Weights of a small transformer language model: rotary positions, no biases in attention or MLP.
Each number is 128 + 24 x the weight over its row's rms, rounded and kept within 0 to 255. Layers, rows and columns count from 0. The size above them is the row's rms in percent of the matrix's.

# layer 10 attention output, 128x256, rms 0.147, rows 109-119, columns 128-255
size [100 110 101  95  92  97 108 100  98  98  96]
[[124 116 147 157 130 135 126 111 165 116 151 148 141  81 100 111  93 111 121  72 162 126 157 120 143 122 152 121 122 130  86 110 136 128 110 104 122 118  97 142 111 119  93 108 132 102 136 146 106  94 136  91 114 121 124 143 137 148  92 196 121  96 123 110 138 123 159 146 110 111 154 158 106 118 103 152 115 153  85 161 112 152 133 138 150 126 119 103 171 160  91 127 121 108 157 140 117 108 109 155 132 134 148 124 130 115 118 171 110 107 158 174 133 122 132 142 104 118 137 154 121 122 132 201 111 158 126 154]
 [132 133 139 137  96 155 131 106 136  89 117 129 106 107 156 154 132 121 150 139  92 124 166 116 111 157 144 109 152 147 133 125 157 124 129 128 113 124 132 157 153 148 112  99 128 140 104 143  73 150 129  83 138 125 113  96 119  84 118 120 125 102 145  94 147 137 117 124 130 149 130  84 117 124 162 171 167 189 114 131 146 114 115 101 139 107 165 123 171 124 160 166  90 105 151 157 149 119 117 152 102 106 108 147 147 114 118 135 113  99  72  99 147 156 111 133 159 123 122 138  74 112  94 138 149 103 126 139]
 [123 113 103  81 127 100 109 112 148 154 138 108 138 116  72 127  95 169 149 153 104  86 107 136 125 104 114 142 127 116 121 146 163 114 162 123 111 191 156 149 107 133  87 105 136 130 121  92 125 137 170 122 168  82 133 149 159 141  76 120 145  95 158 113 122 118 168 141 144 174 155 163 106 103 125 131 164 146 161 146 126 118 123 115 154 146 117 105 127 144  98 180 133 111 133 125 149 182 110  96 171  88 149  84 171 154 122 124  89 115 137 120 148 125 136 111 115 115 149 174 146 133 152 148 111 135 127 118]
 [120  96 134 147 129 139 134 119 145 109 175 182 153 118  97 150 147 144  72 113 103 192 117 135 118  89 110  94 112 143  84  93 142 128 163 150 113 144 173 123 139 114 140 112 112 131 127 137 163 140  80  80  90 148 165 175 113 148 115 124 135 141 104 128 121 153 145 122 120 119 123 107  81 117 167 172 137 132 130 152 120  89 140 155 149 102 115 116 140 137 153 117 120 136  86 153 121 133 126 157 155 126 140 147 107 117 110 126 123 114 153 156 138 149 125 144 139 114 142 118 128  95 139 114 109 137 155 152]
 [166 157 123 132 136 138 120 155  96 131 161 125 133 107  71  97 117 137  95 133 114 130 146 115  96  79 128 106 164 144 115 146 135 152 126 143 115 129 119 155 114 123 123 143 187 102  92 145 131 141 132 104 104 170  92 120 110 116 162 103 160 116 139 157  87 132 111 127 133 121 115 157 137 139 123 154 120 142 116 126 123 123 147  96 193 115 157 129 137 154 156 126 130  97 159 117 115 127 147 122 135  97 116 155 143 129 131 154 127 168 101 157 143 157 139 152 129 100 113 186 113  93 149 113 117 133 116  93]
 [162 118 121 165 128 152 107 135  88 136 108 143  97 116 168 130 125 125 161 133  95 122 135 123  84 125 144 130  80  98 134  99 122 134 108 121  96 112 116 189 118 133 111 169 123 122 129 113 128  85 107 125 106 117 150 126 160 125 160 126  98  72 123  97 118 104 131 115 146 170 128 146 159 179 118 147 116 116 153 139 125 139 101  82 143 150 127 102 140 149 134 108 149 125 143 177 141 131 104 126 115 122 133 179 146 126 125 141 139 122 129 172 127  96 104  80 116 108 114 147 122 127 164 141 162 106 103 162]
 [132 110 104 126 104 111 177 133 157 141  88 113 128 129 154 110 129 131  98 116 136 164  96 141 157 178 140 139 114 120 112 190 183 142 129 118  90 119 120 129 128 134 113 156 146  84 183 143 146 104 106 115 119 102 116 140 133 141 148  98 102  84 111  83 158 141 115 114 123 103 116 154 156 119 131 142 118 142 135 120 152 129  90 123 129 119 182 149 119 156 131 144 114 132 139 141 116 151 132 100 159 149  97 164 138 121 152 121 149 143 148 151 135 150 172  84 159  95 126 143 124 125 140 123 108 123 155 113]
 [133 136 164 139 156 139 120 137 101 130  89  91 121 170 131 132 132 172 141  92 167 147 166 132 138 126 137 121 165 153 143 120 159 113 155 104 129 123 116 157 110 145 152 130 165 114 120 179  80 136 112 104 155 171 146 111 141 126 158 115 115 123 131 133 153 107 144 168 130 111  88 153 145 135 147 155  86 129 110 154 130  99 123  72  99 133 150 162 112 125 118 142 133 168 114  98  98 114 109 156 110  90 115 107 134 137 116 121 142 126 173 101 118  95 139  90 112 138  90 139 109 127 156 153 125  92 149 104]
 [141 135  77 107 120 139 101 116 111  95 128 144 141 144 111 107 136 157  97 116 103  91 156 187 118 117 134 167 116 141 130 109  85 103 135 133 180 141 152 150 105 141 118 148 175 156  97 104 105 161 112 121 114 143 105 105 147 124  91 156 140 159 129 161 148 135 138  93 107 136 154 107 110 106 163 152 150 160 117 137 112 134 142 147 137 116 173 142 163 124 155 153 155 130 138  84 137 128 104 163 102 126 128 133  90 134 118 130 131  96 111 171 125 131 135 152 137 149 128 119 144 128 105 174 113 139  69 150]
 [124 121 152 166 121 141 145 131 141 153 122 103 142 106 157  90 113 109 142 130 128 175  98 121 141 157 132 131 105 151  95  83 140 130 122 141 141  96 129 114 149 153 151 104 144 130 135 140 127 135 129 140 105 131  82  80 116 136 123 117 123 116 161 186 154 159 111 122 160 137 122 117 120 130 150 146 101 110 129 132 162 112  90 107 149 179 130 119 114 119 146 146 121 102 120 117 114 145 151 134 119 133 100 176 134 160 121 135 108 124 126 121 111 134 147 169 181 136 104 107 125 164 193 155  80  92 126 106]
 [129 111 119 101 152 135 203 131 145 132  70 152 115 168 102 117 165 131 151 142 122 127 133 111 149 143 107 154 122  87  75 107 114 155 116  91 130 105 166 123 133 149 154 171 171 154 110 160 151 102 170 125 102 142 102 113  96  83 102 102 161 133 128 121  90 109 143 151 142 127 120  78 149 141 107 148 125 166 133 111 131 127 162 113 144 141 137 128 142 124 105 106 124 126 145 148 148 135 144 104 148 166 128 117 133 158 140 167  97 145 113 131 151 126 142  87 113 179 126 137 136  89 124 105 116 164 149 139]]